Part of a small language model's weights.
Size: MLP 384 tanh GELU, 2.28M parameters.
Architecture: LayerNorm before each block, tied embeddings.
Training: a variant of SOAP for these matrices, 126M tokens, 3837 steps.
Each number is 500 + 50 x the weight over the matrix's rms, rounded and kept within 0 to 999. Layers, rows and columns count from 0. Numbers have three digits each.

# layer 10 MLP down (transposed), 384x96, rms 0.207, rows 272-305, columns 0-95
463572525429427497430462484476533565486496511405459438668527459509465593523564558451526407476456384542419483487493490435439563544474566494501463460510449477522468546463547494579548506493342555385467519499459497555412521511424489466474466416429587580475533456562540487389494553509472602508
421473545467499554474523542498461556464491540540460571469566410494579535509412411544451570538525487455491636539435483387515488502444493432456480402523491541620491575454564487479447564392560528422514641520458476446416453531386577455467492400509529562401472568537549422498442475421553529554
477458531460514565483457477495486516498440518483486455551467448523460462475442561553452539513487519563548558466512477499499529503550511475549496469480503580504504444478506484583481560517337493493437490489514461564472448491464542506513466506470555462500526492476489512510495453433536509463
491515433470547532460460428503472485515379393510482454619415418524496456519486497516361503543524475526494518461482525467496554462571458570527371562495565447466477462613526534522491529650551455581418464465529513571474557516563527470584537513469563543590509463383433428540497466532519590444
457441454459543484546467617500448438438579588466558528418406496529521604462501502589544601589474531452495518460549434494438510592608532467521517467489441523532512390597600385551667597556534443470487459542462545522565594564572496464433470574475462514463575508555486504472446549474554554470
490499557531555575580561581477543492411447624492554508536505485603514427481441496445517455488444546476506499598428469498529463383440435458489598494518502481456467445455533430450478548502514619479435493554424538502437476523473566568514474567491526491520439530489441536454592499579444481461
479455520484553445513508501505485585497503481530508482511544523549594442465500553488552484521477460492557557517469511512411492453519532500488497477486490542471512443511514512540515527455346471456492445568545459505436442446479531518517424486421490490554512520466530433537488518458511497480
360381475435509539471476486443471532433475501459545568468493521531498397472496509503437483510484516506470556472452534514418467517481508416514543417503586518515468565442532453465534543515400485476475400504509509517456430499439550579537420496487524467533471551465476533507597554548542489537
523586486487502469500544515450478492511467449501515491507585492470458551523537492463491479427509514481580484450411436531427531565468484540455534490523468588420478449450515509484535483501658456432532552497491515501525534547501493490537552545519593481430529465467538471489481495545465445522
444463512428477509486417419549511461435514456537422517555514601488508527565444542421581521523451583523499421496509501531548549568506550505564427499507446506481479552399511501422431447485432497502518532459478415452459537383435498494536467589489558499516527538486509473502536570545450492478
509500473407529493470464513530507527505496515475522572515501488527554516481399551483526486583464514512456530493415411467442565474552487406559486466508485505599473488466535513453546506441391457601495537528481534576529478483537551467531556502490457481507560507476477429479525494441442449506
517667550413423576426464542433447499521493552529474441495458448454478454480504504502526464417493465491560398407392536506456499449569543529563482511466518520518572480447506464571576468494554527469543546531511545457514443500485510412487439483648415517590454411440477501440437486551469472451
524512472469550541467602474605522570484525475505525551428547524445640579546591514596442579448519475589490499466333430477560452564521502444405362438443426516512442524508490449454422408482332438662594416591451434545582529497467433420521516441461466538569483526535418601601484504560441508648
467612520465557513519441550548519509472512510507484420479526535502463472535462507462532436393568528508490383496479522507484471440464555393560395469505441413407499531609527438498533473607368447567520543527508563583414496530492486504571531470500521467516499485505486516562460458568480580487
426473526481386447573445507529403531523411381527525520573486474590558537454643518544523532529451444582433430502359506481420492437641507427423489384472531507546408478508534430519453536546451598371574471567494553478473624505466530372385421534541537514555496547519522613455517575483522569506
499607509507473483427406525511418515535489549382566556424512456521473539490627527512514465463455460568521471525534547522520540597487432507528427552511534508504576474575562507639493453495412571365559520555362402521433504473474579422495576578502496501530526469489505404435496542448493480538
491583317548358481472415530465466573509437478408580523471597557530518443586563466542565428514560510467580486533547570538425545496534631661511522409499512502484450412532522484460502594572455520438525531518513475560453548503582464499553436570507412472629417392582493501447457472558516552427
495491495456479463521511543501544580515491480523518527458498479490539511439494553564471547448540481499503556454422498516489525558518479513520509461508491476533448470511516523591569536532296429526486499521477473527514463487496575493458446477514518477646518506522592476504525480513553454515
444481458516489496499466405539485448481471474482466458513526456519537452461451539516567431542484527447546468466513490509487461479502529484478561514539510528515469480467604508403507534470453499566527480558523468487432548577490490538478441545490490448555495494413521503476592431486542494467
497509519552554469558487513459504485462519521549537494464483521535437417556468396626548597627475381558525633589547534580539501468508489487336564493586513431552438493483499562463479441547475530398504528521351477420483515550370514537458538559376575449560497541515428481460374510381490589453
554534492458388443527428504460558406476447426433416552473457583504544470603541449492419416505500546578483497452542433431446530531568536533591518546469452505483488564542488465626317421396453479433528543435569442611474500458524491524479561466493529457469648511521551515516475513466430565503
499522408483447541570468482507537550466508552563527495473572616552555491498502522570565428501389536492507559570525503515462554502557441470445496492588512441547392464456498570526576500495575464507563485509507437515557511471563495548536448526504477434523387541466551475487527514476562413512
425423487475555522459488466456490456521483431467524494534512526514506440403487546548428468499408521487478503502501551425515479483501582438517522501490500500563472469476527501511478496452414430578511523469507462539426531500463515581536517527459464493522495450479549541575513562455499556476
477453487440503544525550565526478452452493445513492454564613505611538514477425483527477516579512537472529472504444473430478525534520494448560500465523473540488516500541545497511559551449486449585468492499466428519492530410402480504536497532506427493489494464510474528524567462532518417489
433465483564509482484446540609373498649539569460309532409508518577559567575550517553561506549469539426505674466590468358517501516619518476572302622469389538452440441568445560529391553506541543525437571616571521507514435460538449487394447531603487410528477497439437408552550483604577599594
558468519471559533535585488526497485513485561526464515559413556428435524560444494517456614478508511521620465526495470544486496553523446484460463455538450547448468473520527508485500539497477498545481475474471516634438523512529440479464477491572456493503605531512562498563519465578510466541
469526529508547463445451528534533452530586423526457586424431482494454463473489506516575487606580470471528494467510558565453483426554524446566571392425546489496522555455491539453512507497456531501484453493511450463525550492492505504502452452481464419527529531567508489452483474543600508435
472459436466448523483559563430436526491452550515543431543488465537527513448431486581512548498501567512494548484535524505456531515548455512563529490501491514532497556530529518504451495525341484481527478489456526529468540461524560556542492507581481460544536510407563570476528523540538543452
420468541490414541575546495527565507481487572523430434463505535466505492504484551572601503492458493377471561536456453466546514476463475482451488470470530489523510421519474541542477579474413487524567550513480489465419506500521526585523480504558521510516468513468585395496553495494505498531
473433471538484544517497438470515454545542580412542410433531526442459463501506542473541514387398533549500505469449372439448571597538593454546453462562500513472547494418504604430565444371385444482453488512553506534464376508449594506562578482486456493610471528583492532558470624500498533464
503531492508536478517521528481515508464541491431483548483469412598505501430489486520560500536536530538558490478508572513550523436482531533464510515455531541533481485498493470569567532533431539471512428473410532440489504522537516447513470460431543495495507470419462523417496473532477513527
489518463402504544504481435580445503483490600488568456536449523458434479439433519564518505449449548519516427509485423469532483488522480486475426512436469451522489495448553478393485422519336512511497530538489503535510617511504482403526565423543466547577481477515541540584443458451501554582
469481499535459488505507491552523476559492543510494425456504520511492533581491495501519472487412544514508485431580580495460518488467553472482505502496527456521448502479493523508515499502498498559560492536521497510439453507504505594588467511507508449479491526467497571511442518522494517441
421515467401516447412558439605581509492483566437517504512516597548425533476361458577648563510475513524528491574557447431523487458531524527518456568564448491536480468495567593465479354596495507499540523528432481540455528538449469389480591467579535526453446496528488582510497560565471588419
# layer 10 MLP up, 384x96, rms 0.213, rows 273-306, columns 0-95
527534489500558499490464539623501481516514464567589496478472518485381520556558573430588500537547605473484511417551443562526505557426495523454513526446467503530491477490457437627434486510435437503488473429575435553559493551442554460502512406533441457511469531336596545530352534463503477414
556553493473561477527548531494461537471458504522485524538585541492487492541484363540489505471508453472470468550532445553553538544579564472463472552505442508468513486543459550500511522531467468503526509513511500448461435531438514463504427499555414428441379515545451510587541544614465487497
544418435610548417496464414511530486574595552458514458409483438516518435497474518482466561556511531497566397449466554484598495477451511517547611520538656482449520528455490552500537454523504496620490408456497449487541555480451511501552554457497546570569522610536546560572467442528480494410
495445452483550462510568495575473518562481603514553539568487505480465638400470473467459575518522462535470378455489424384444441586440533441470381514431468559595494515548462385536432502480495618476608498545553554484572605451553381586418466430513589607541428461452456522577491482550564425571
539534524481527505499531551583458455515501510425583472540556491480572501440582481453392619477384461521529403541544423519513512423465543577532485427441565484476452499502431485572494492588509515527492494516526495504561527465437391509543465476421473583536440463478425424471485441435433535494
507535503521545549508488496519541544520533485535513490508516606447510550459496524481482518510523424465410479549485497543596520500545549505492521570498548482517476578489468500509494555515428535442404523520517515496500518545530498410577505460478483475520509519464484523442471460539559467497
569577552515414488505433517424508464533436547491578451560514443482529428546510509501471418522574523424538579519481511490452449600547538444616492505451384530456499469618464456413429494490532419524485471510468471485518520518552479488423501423473488454487524411441504465484556502511410487563
495489476541468502520547487539480526480577623506451480428463485408592450573484433506420482515528502516535519555553557464485498476446530541548386449488525487531484582613443468551418612570501550496521584505575472421499438460541521588670438493501477567528512500493440551530490498530558517430
524536501568478523526495484553506419519506551459477499490445560488500502491514464508544488603513590509490524451421469487503521514521468487466535544511487555528489526477532472467488533611460543458449457582585488486532409456532520577489494490493448488428425449510437472584528545499451548482
444536493475538518514589508491548454522522596461418435522572466473419520619475441448607518475471459573474492510503491486521411501477542545441540583434525442529569572475529530505455404513489484581507436498473478490428538466443507532544464539511543532590463542476474511509506434538514515533
539388398524402521565570519501569560511598555458403458547537575580457503557523532519506547567492503532559518483501538501410432510488532463415514545506558543488465613466427564513485490572518488570429435527496475386555465451511464557548498527415600410431513493531444463532567377401452512525
530453492519578598454560514489515563515514474458473585369437505329501563507531493507522478463385478594500524472421563604584525538550509494591392482378481485499588491397537408373539412432523460623411513457545552462558566507530395456522591408461457535570445608439492517628507571665465464593
609542525479445481424494439523518482600498433472519531553535448504525574506552444544545625486481519523533488515545536391539452484506393475576490525567581499534545442473483485532508542482515488507484437502569507478519508536526585462468448500535418572491597437480514432515501494416488388501
487498451561504500520488407555466518489487356494507563511489419406557469473571440489471546484457626553438462562429538557612428459620583534654484476468540516514494520587461436514334514497523562473539425476507340449447530440507501462616531513441519434478440604484401495563441536592545364511
525490455452606489511525503499414434510538552378440543445469579416417504499448522422541541545451480473506455525425471388535485513474541514486583592499465533487425443466569420507477574543536623516587504483557434472503493478550517530463511444427422481494579515437513542560510510423433459484
565405458544534486501492433456591632617473525524479511534579443449470495381499487507518476468497526502489469471484402490599455457422515512526527473524449511590427455486434531517519536523573415524462508509682548392585472505553480468490417491461619481479414562479574445514471500555483514493
520477465477450551500458460533461446479543521513552484546462648540415586522539527455530525509495544522453560436553503525561424519533472536471477448508477416552480599536494495521475546505442528436549548521518500423571506507595497461553529506474582525577565528421461482516470487454509534529
518512482564526484531461437431588548555474480586480487495455483501488487489493426412548506497521483506512456600486479567501570534541468455574537496510491451528477469524432442530487480496502525529467465427490492492567511470422481516577518514500460510461538522474478487479491551437545508548
539520561464582503489411497385477469515530527443536411498613473485402406522471499601511561463458521474512508514459551579518484406561396492500511416477602443507534500504461503386612567578564449565553520507445594450582650507490446534439526476534492448515506470532493524590402531546384585520
476512437506614484523545487552435490509522499477440533423425443444442522537524516468526482546479477551514506528400482541490393504527338507486459463462469528489569579441548466434445652446541454576468581445578484525522464526428452441528459505572501592505451448447522509517543534544521462479
522522474464527600488518558429455509504446578474527505446509483563464527524533564465495549481414574465544370466565495518489483463487510446565483519467524413517515537557490523527418555487418537511456519491573490405482502515459485425502531489384415494474571469525537543500441503518520549524
504492487505480447505472526496485488473479477475501534474467570512480521481456411511433484490511508422519460537481438521540542479585447468536503495518458560543527635532485451460518594480502559521442450451559491472516489502483488483512571523484472467461542492444496487491503500501484579543
504552493536553467467484493548400470509524533493462589534423581546481567530476476443493511489524517504432529450508488536546610448526421510506527573479505511482538491477574490494506482489558553571468460480434508467488438448468487414468525507530500505490519510485455490535501438490591636464
484472476526524498470582443512470507561549493511422513371419478428451504587512377429512500577513508492580519486475506650560409482446497548537447533417541511474494512572489532425439549477526436553464572551503569432453496575309479472462511525544582464541465579385505457615466291551522565487
497538462525454438467486588513488547517508468544496369573584567464564567487525501525550596502482549448460385561466500429510501502463565500468533471481507397414518539441465406442513501464507567597470488450481517478571506527501509486503415485538490562560462444462537611529541564508539560446
560487477501593398488638524538504411461577483528364531486462480526520561484519488553534466421521548470487528464506493448462465450427557445566554455420584412473561503514505457482572465484390492464591482492549559408555536466512551514489520411432496575509458569471387588493460526528484489497
506557496576525472470423476525511529492488423400450496524458590395450515576533460438473581463504495543484463521432550550566489493484520474517525523519571477459517466539517518524473550469519528491550512516471448475516511521505516492526548442515535524508544508605438455464481533497422389482
478521561501503443517474457507524509516543546616491572449433472506426456504518435445510490473512415443459482507549463505525498527526545521578546557478494528501557420451492477535550475441517439570583570474502437542506578550411493383506504492437582417532435551462514566494499513493549504522
491520443520433551492525446605533501570463532412551449444504531581435576572501540474581528589522485445487482494629524447436507440577546554516604502382513341467555500417556511487519477486533471528479470519566529504484569554439476488539504488444509483591438514423401380521544550543611565542
494588529594477537519586431457467526559504436508470468470484490564445534537524454424500504506526508527435494458480523487492525525522502457519508447499414529442501497541439482524487513566525529468578547447532443500426536566422507510455474532539548528517479448536462422515562514485490549433
444408497515405425504441520461429441493500497488449526458585462553495558475503575573582509480586361555501476477507555549502440544498567533419498427451608506508505408560444498515492541519528519498573532513513429503427421500476507406505427605463449472419547513521524532454493465487515525499
477605494509455553498513409407519500459537464517526465488480554489444541601508479595494464534443501423508525436476442555499454551505444477547531464509511490440494565524553507463559450472519543513478511512536519454489523412432548506494540528545487476437500424481459505497503551444454520486
514491451516534539471466407478447473528484485448522488440563534478489473536519529531457517470513579517449454571437533506521411579486482580478528486402633529480472495492370435585591530585481435532435554424612502481500463460512575515352467556415562493498485527613499556517563379593478476544
450450506457382486574453461497532526542500474536648514369573489611372654469490564519508434491530443481432508400555540592486491453592452514499594412474449565503563348498476508489567488473580487483473470466503519442462452591529413500528525506500513438480524469398416522484550512509528522464